Weights of a small GPT-style language model, trained from scratch on English Wikipedia.
Size: 8 layers, width 256, 2 heads of 128, MLP 2048 GELU, vocabulary 2048, 11.1M parameters.
Training: 490M tokens, 7474 steps.
Each number is 128 + 24 x the weight over its row's rms, rounded and kept within 0 to 255. Layers, rows and columns count from 0. Numbers have three digits each. The size before them is the row's rms in percent of the matrix's.

# down: layer 4 MLP down (transposed), 2048x256, rms 0.032, rows 905-929, columns 128-255
# up: layer 4 MLP up, 2048x256, rms 0.0426, rows 906-929, columns 128-255
down905 096:096139110122111135106104136122164136145109156141137126078141182139090143099167104122108147113133188196112132151090170184089118081088151150121131107119147145124111139133127128167092149121086116067119155118137139118127123090156102124079132120155117110148115161155133126160114148121108157103099132092128111110126104084124135159149152141138159108115141108168103121116123176151144137168153
up906 098:189130132121136134128121115160113151105113096073145125139147131143112153108151117130129151075109121133128144136137106107118130116159112083133201127154104118178126126104135147140138127127120112140126110135112124103151115138087156115141165107093117106119135152196104083144141087101112115167099192117186152125077121157186133143134085124133187135112136131121138145110113118148122127121104
down906 102:135159116160138144110144143157111121114117115131115109144114142105142117114127131127173129147126109150131118157132131125133155143176125152115130139137151142169121123147120140148124130110139128126105157100127109148134137121125167173111093128136097129148106151160113162067126108179093143122109085135155113117089124142128143167135169146105109120083154157164149112151101112111145137102098
up907 112:134118101114120097120123115148140133127116092144160151159134080156127141177139127110142160096100146115137141116103125136137122152111146119127136148120109114081119101130097140145090127154164179155121124181127122093147123148113157148091124143122165123078153124097166138133178126095134128106094125126112145134119124147146127150125177135112153175077122180141070042119121147135111125131136
down907 109:146110095130120163077115137140103150155105143129169127141118092150100137141121125177152129148100101116126141131145095106104156120155095115121158153131120111133097081114119154110152102099094113158150165150133134144119135108145146131090123110090138119122123134155098131094108141132108102128080118119119155144163100150118066113131122120117137105135134117161124130155148178118110201127126
up908 088:179130100103122107109121132121123110136107131138164071126103110106129132178134087108092125123171145137132150119141118135141124133122136123094128114188135126115132122162129154110103154156153155120137167171136119081154154138134120145160094104059133105112143115081141129133174137182117156166135192078136150170123121118132127108152149121103138121118166093120136108052116075153144160136109
down908 095:133154108129123109101147174111170174135159133140129170109138161135154089110138177109164174129122136109126097085077120147143177151124135114124079110128132120102156168096127088120137146145136114124164101091145101151179121098132168148117091141129122112135134112164086149147114101140132118117108116131124142106102122151127098171131137125065118131102122140166098135196142122156099142104116
up909 092:099162116108144148095120124068117175110115112131156091136152148103127130120118113173075095103141116109100137100182144135144133139151154140086164129113125110149167148153150099109158140108121128185136135125143100176141114159144126130152069149091135111100069136136114141125110139139211151132153127156124139113130118160160129144120122144129131121119133157130150097133149109145102133113120
down909 097:121126142172092133125120149113101130125127122150114098119125092125119165184148111124105141150122121096114140138139112096117134105158085141137124139179142106098078116132119162158157126134123118112113103128130149098149164135142142090109143162151142149176117125120132104116118107120082096131135139104137123108153079130170119143111140106095136118130137121112121118107164102173140161123136
up910 084:134083151154129154171153143140065097126167149146139122152147115108124166144152093126162125157126135144137116094127115090147123101132111171117218164145100139142136133113101165121159121153158134145115111085125130124107105155151106139132154129150151126129106124126113138093123106130142171140155114151147116070107133147140086160116149144125143134144126142116140141120165130168127086164134
down910 091:124160133124114131096106112119133151139130126107152094122139170145109124098129145117134112161154154114137146153101121107138174125136122110134139155077091174148108156054126146108135145128111100102111151148107086174157093122151083133117105142126111112116128133154100114165134135162092165123110110143159107139079142127134101142137130106134099147088104146121139121137156142111117164113128
up911 110:170160164146133095133093088138167168152137090148130142094143150100137116154107112151172141124145102106167127137158118108094173123097138132154151141122115145122143139073175145084097143144077126150128110112109140142161114140095128121132141143119115131120156126138132101130161142095124063144145142097114124115130100130131103125140097142143174135127141140130093106120139168097103109119123
down911 111:140125123105127114121125136167150159154128099147118208085144111113124116117095162128118144088109107147104134124102115108155161085112147188079099120131127116113176126149107098125080120103152126143131141137143138121141163141157152136105139150108145158167126140137107130143121123130097164114147152117088075092153146112124131098177108111087145149102170146138120124151120140116113137138138
up912 092:143105105129134110121130144118081163196117103118128142092112111151129132132110136130135178146125160144116120117127148085138168137064113113147158078115156151075134096115127135177132129134119156068145124118128162144104139145131115115110101114133136112088128125169141107099153090153132148163101144125108125121115107124138116122165107129148137113152067144088093132142118129108126150111153
down912 097:158131114079098118124164108147140142134158130158114121117126147101109099126129133177106132117086107147105158180170142107146110150158098118122070097127136140129166147133140134136140131135149121164103118128129091102136172152110125134116144104122173115171125109138105110162135125141085134115140176108176081133108123107119111125102131110091120119113156124154170121144073163127119139178120
up913 094:158087178148065124126136165114144116103121113157157130134170152112117151081139142137139147126110133093136153097140093080123150109128120138081117081168167117114118112141192152132128117122099134106111117127140147098186096096116157154207129118094132123142109125100152094153101127144112164134117139097131138108076115123149140087110111164115121141100152122134120117138143092109169138129131
down913 100:078154124121152097144130105116101118158121114139088118111089092177170107131113082096138148139108148137108094115120148149121123159102114136161128150143136136130137155105108087138132178120132095152142192128122180127148144143155115167066116107122116124115138147123109145119167142160117077129163117135147121111168135159131127142123138104103113121084116119098137127122120135166102114135154
up914 100:191143158106103139180142105145139130103119101067148098143125133123101152134134097137131191143102128122151115111137144150125149156132137150093130167119141129142125154143116123118133093091150128154124114144100118098146118130159108137098123132110080167179151120146133165137166142115135097132173131144110166129111170117140165129126121154107146121106089143126121099111127118118130153155143
down914 083:123119094100124087118135108123115088112121083128108095121133095145126132157120140147103108110143152150151099114149149124173134133118142119117150118134125128139121174121142119121137123147170141140130134144144089119137134102122158173143163091089116105126099136163128136108102108100128139168093157149147121137115130112080148130112115133142164158143124156096127139110100111150154114145111
up915 081:128110125121136088109151168092112112147102161094110112096117106084143174119165135097156146138114137139103143096118142117130097144092076117129138111135145123144140132059139091135102151118121109154117143097114132129146117122126155143178125146094170150114100129110072115139135116098149128181123148122114184137119140130126154122126120122113130134118122088137096145116128156155103111109155
down915 103:117084160068111164102125150126127146090115158125153115153114186098108140166130158136127132081139131148158190116098150136106112088158111138110115131154102128113142157120113138138112109098143087156091095135161125147153099126097110144129143084138129131136069074159123103163097132129126099083134089123093142116147161109129141157112092152132095107149098132130137161108063166129174134132130
up916 098:123155091107108108150107091121153179131106134138148129078110152143105112141122122129101121130129150131108147133145168114169146175137159163108096157135120152149141093108121117147159146115181110118181149156113114110078171143148172102093092083139135119100134157141139157085127122126157146156140102120135134115117125104117141093088145108142184130143131141092125108156071105109116120107101
down916 099:113113126143106086093117123094129097115153139162111139140073129115112165174101104169166179138102091124155118163171140141094105117087067121158112137102097131138158115161161129113135112106133142154119120081138158152170135116116140150137087147120142137129096158136119117125154122138130113128137118102072142132144123163150131156115142137114146126136043166116120142141116141100100113155126
up917 109:129101152081123130169147095128146110149127112185158113098132114101158121093129123172090150131137093126132155125145124114116158142113101158115130118135113142088155113128182129119078130153141142125122123138117139100105127128157163133055140135146087141133142146130133141120130126115113142135115129145166118149111133132093140115162116104148154180138137186124148155131177106104167140159129
down917 106:156089130151122106133117144138107135136136102144126111153083161124138169092086104106160117128128133149115140125133110151118132118118125133108132151128155165144118136128137132073146138128161061179151182087123122149169091098128102107143157148130143099077130094128105114142100126183141127114143176109110136130128171131133125149097111102127150148178153156151097101146110187099092183125160
up918 090:143123134115145164124144191131112143152153096147104178115164125101168113113194142165109130092130115148146132099120148155113095135113122157129157144100109117108151110126128147149138110181158130123112134163109098102038122129108159132081108158135128063100138122134105188117115137135147157131167132140117145108138190091148124140179109126119142097107120159131091153115120123105115092121114
down918 096:136119144123125115162112085115120146124117162113099124141119129148079157086077154089103127123117157122113143163138103154124127116134117106112144135105118132148084105126140128125123157099096143130154082110159143145136122136129145136162123125110121165121124092109128046169136114143142148122090125091151150135133077137119147169095159145157124120116128186133157112107128121158134129107125
up919 100:140112109109102093163107188149090127115128103146112102129138115090168143125106170130186145119139136133120123114146147093129133141100105147114159161143158133171110131110115172121123134147107129152137141127084117115143108111147119159059140103166110062132114130150132145115138201114138104177134155122144155095131134080102112113099141106129163108130139086136140162127122171121088126100103
down919 105:116125181126166161121131103096156117133174089131115098091117179136127150147134120126129121136126137123118147075138079126094127128141164112118116092146126156137154127133153106127118137072137151097105121062170122117120108111149132142160150174141113174121136101064077100139133131111133103091095100132132159155167139140138145122170091111131138131081106123109119117128157095155135138148137
up920 096:096116101164126145194095121141127121105149113102138150116135170117141140096126103147144129107140158105156111109149139149108181128114158143100116131166088120172199087095122126131181138122117139135167157144140057100105139159103123137121147120134104111142118096142136167127148122140134107119138119175144107115159147146131102129095094142136130177115090144160127128122121181114133133162102
down920 100:140111145134131089091143094163114094172091190098108097129126125066115113174151119107134118142157133142122146124102112126106125152065125143158154137108137083100089140179125128126065159099152126123138096163116114114125140111125141138140146088120181114107108104113126122104114117138125140173145114127141168147148093120149155148161142119156110113162133120108120106116130086121153110104112
up921 106:131115157072100132137091104135142103148090123156123134113128093071100131118108106142122103107124168099112167064155152137130100178127117129082158142143126153100131062120137156104097156158147140176132118119122126118083163144123155117105169115097133087105135140134102163126143128109112197111155176135146127116102128086136137123144089120100185132149107164124131136137130119130110127131124
down921 088:126135155116148112125122104139140119127150108099140125136111136133126106100105136144127106113124111152125105108128106116190129158127117150072149157161137105139126123104189155112171133146167117116139143144145106105129126140101142107142149119134143139114164132105118132156136154105121149139128145093133143146109139134128141118103105126126132145129135097133111101118122117110103127140149
up922 081:131133135093175118155110124102142116161131122102093101131159145111124159150110096149124142133133136134141141124152116134137115127137107116131099096166080188145132127165118132163178117099104117104165102111114110071121120137123155147145137145120147117133102175128111132148113157121146167198135113081132133085074094138107121118113127138115112142136132096138105107148126142109107130122131
down922 086:143125092160129126144088149099112128150139142140149157116138169128152175170103135116102109145126130163148143141119143157091150113095145137094118091115130122134170147129115124140102178139147120160108155134128172103122106116130125125099131078154110111146121123160152107138150104071160089050093140084106128083163105149149158099148093118140141101116123109140193147145155153115149132122086
up923 098:102120128114149110165124117158169140121108132142109073099118150094149090125136118117106149125069149153141165129129104126132069135125155180123117150124134143138146134087123137105140123170202124158151145152124126108113128128161109134131112109121128110112124141144159130156128121109144149136163111145106122071122143105121120132110114135135129098117164152159158115116133177118138112120116
down923 091:103128104132122113111113124166123136113155156074140156112134156124139147148080132126131165143167111094159081070101122195126091124113124102156125130139152141127114166144133115096127125133101144153113073121158150128176135148135129113117112146108140128130099108124107130090111149165114137151107100103140124123130136145111078137123110133136133154149123086091130117173132118141111123136139
up924 101:126114126113133093139139080092125130135114117124119122138131076139136125111164136127093140116101134136144117105085135136122157118144100120119112134172157116092091138172136155087094108108117143082152120166116132139106134126123153109134151132089123139136190182174136163133123122145149132119155161091164145081102112128136153147060113174127103087125157135141173106127125112116114140148137
down924 100:126186109134172131143133115123121098131092160127130165116137170098128149133123098114125135186143078161115124138135127119086099083129145097151152062128122141169140087113082144138151148115135134118113151147099118119154143141115117153137113088108107123124102092132114139102169087138145179116110102135120134143126125104131139153171119136143157116178159154144136137144160163125136076111131
up925 103:172108168052129084107099145131150155140077099126170085173145100138139158101132127116195143125100123098128140138126179151120153135140122132086176112123143111122155122136125109110139131136153091133169129132090087140157132125113096125105150097140123139094109117140093155112143143109124133162085150154165162114103116140117165171124137103171175144155157114121116156146148103131124113165135
down925 110:136146132138129072106110176057116156149169118169123112116123143103148119109132074168100124128117125108072143136139128159108169113154147117124142099121130150118186135119206127141148134150121113141161125168133127154101135126122151154132153139108163147141127099084089098135130095128144114119156113087161091097188131149102109143107152105121095089091139158152160142127103091116097122137135
up926 099:106164146157211110126123104145135090116109150107132111139158120110143126123146097128143143098102099110121170145158098084159104149110118114121161147166159103094124172147083089132120128116124086108168088142114146125094137120140135120132115112113119109128142116136120149105124163173111129164120154081120131145119089131129126171100147124101132163130162131167155130124090196118106142129141
down926 104:136109157146107139129138103147173142141109118126139177132085156184105137140121151117159139160154193128119125133109128129093071132156111103138127061099145123136114128151181117128097161100101139107145118138136091107134114137128111107109135189082118138156096142095173103125108135064122129146142151096104113091142137093109161135173139119087115128130133093138134174133141100133158128147127
up927 097:179114125092120140085159116108121147154095123108141152133167123142120141096121100141158113097126140085145181103136134111090134153127159116121139142149124136106111129148121137129149120136124098123109095124124153118132169116142149157139191149072104089096165125127126105122107113138114083094105135138114168112081105112166121119115131152139128130149134096178119150107142125111145105153104
down927 102:124129130149134126166102104117171169105120189175118133118118119120088156117121108174090148134183151117106141116120095124126115123163148084086146132150098105201093137166119143166092153106124150106098115174113130151066136150162126115113131133142116140090106099148102107150125148125129174127127128125150120159138132138096196143135135109158136102062091170152133114147162127136162135130134
up928 106:110137135152147141087139095123081123105135139145139093101120100132133162116128107116143152102114113124146140136144144127154180125135114138139153140136122149133116125158065129138110159171137152171133116083135134106134168174112142140159167128125097116149158147174133130101141128114117137116102109144205137140108103108091162109097067171118118134120140115101123129108140126116156084154169
down928 097:136168141116147135086123127085109111169163148143127168121133122112143123118154178151113129109085114134105138108125119123147124126156156159133131173112140141142071113109103156139132152132105183086130137127145113090154100181142125180151120159091111108107120143163083078104153141128140135156132150121139121115111187124109135100123146126134107135141124169124158133108172099155118129131113
up929 112:123108189116105094140145111123097123085092111123095128135100108110147110123119107137099122126149117143177158125113137132149151125128110160151139138120095141115128135085128116144126217135100127131119099118090101160149132131134139110148140125144115103127129146153191151105131100125141132118170147080142173155123139119114119113100111115101139137156112102113115153145112147108095116135192
down929 108:123176136114100135091127117177158134126105148157127132131114103151069168128149128103157136149140132110103126151134111107129100099137133131150096113133142102132114121116106173144136099142143123088110149068108117128144085124131127124140140109124114142158097152139141105149175125176143177099123110146137094087111185118166118132125167140101106147092116141148147160121146156111152153086126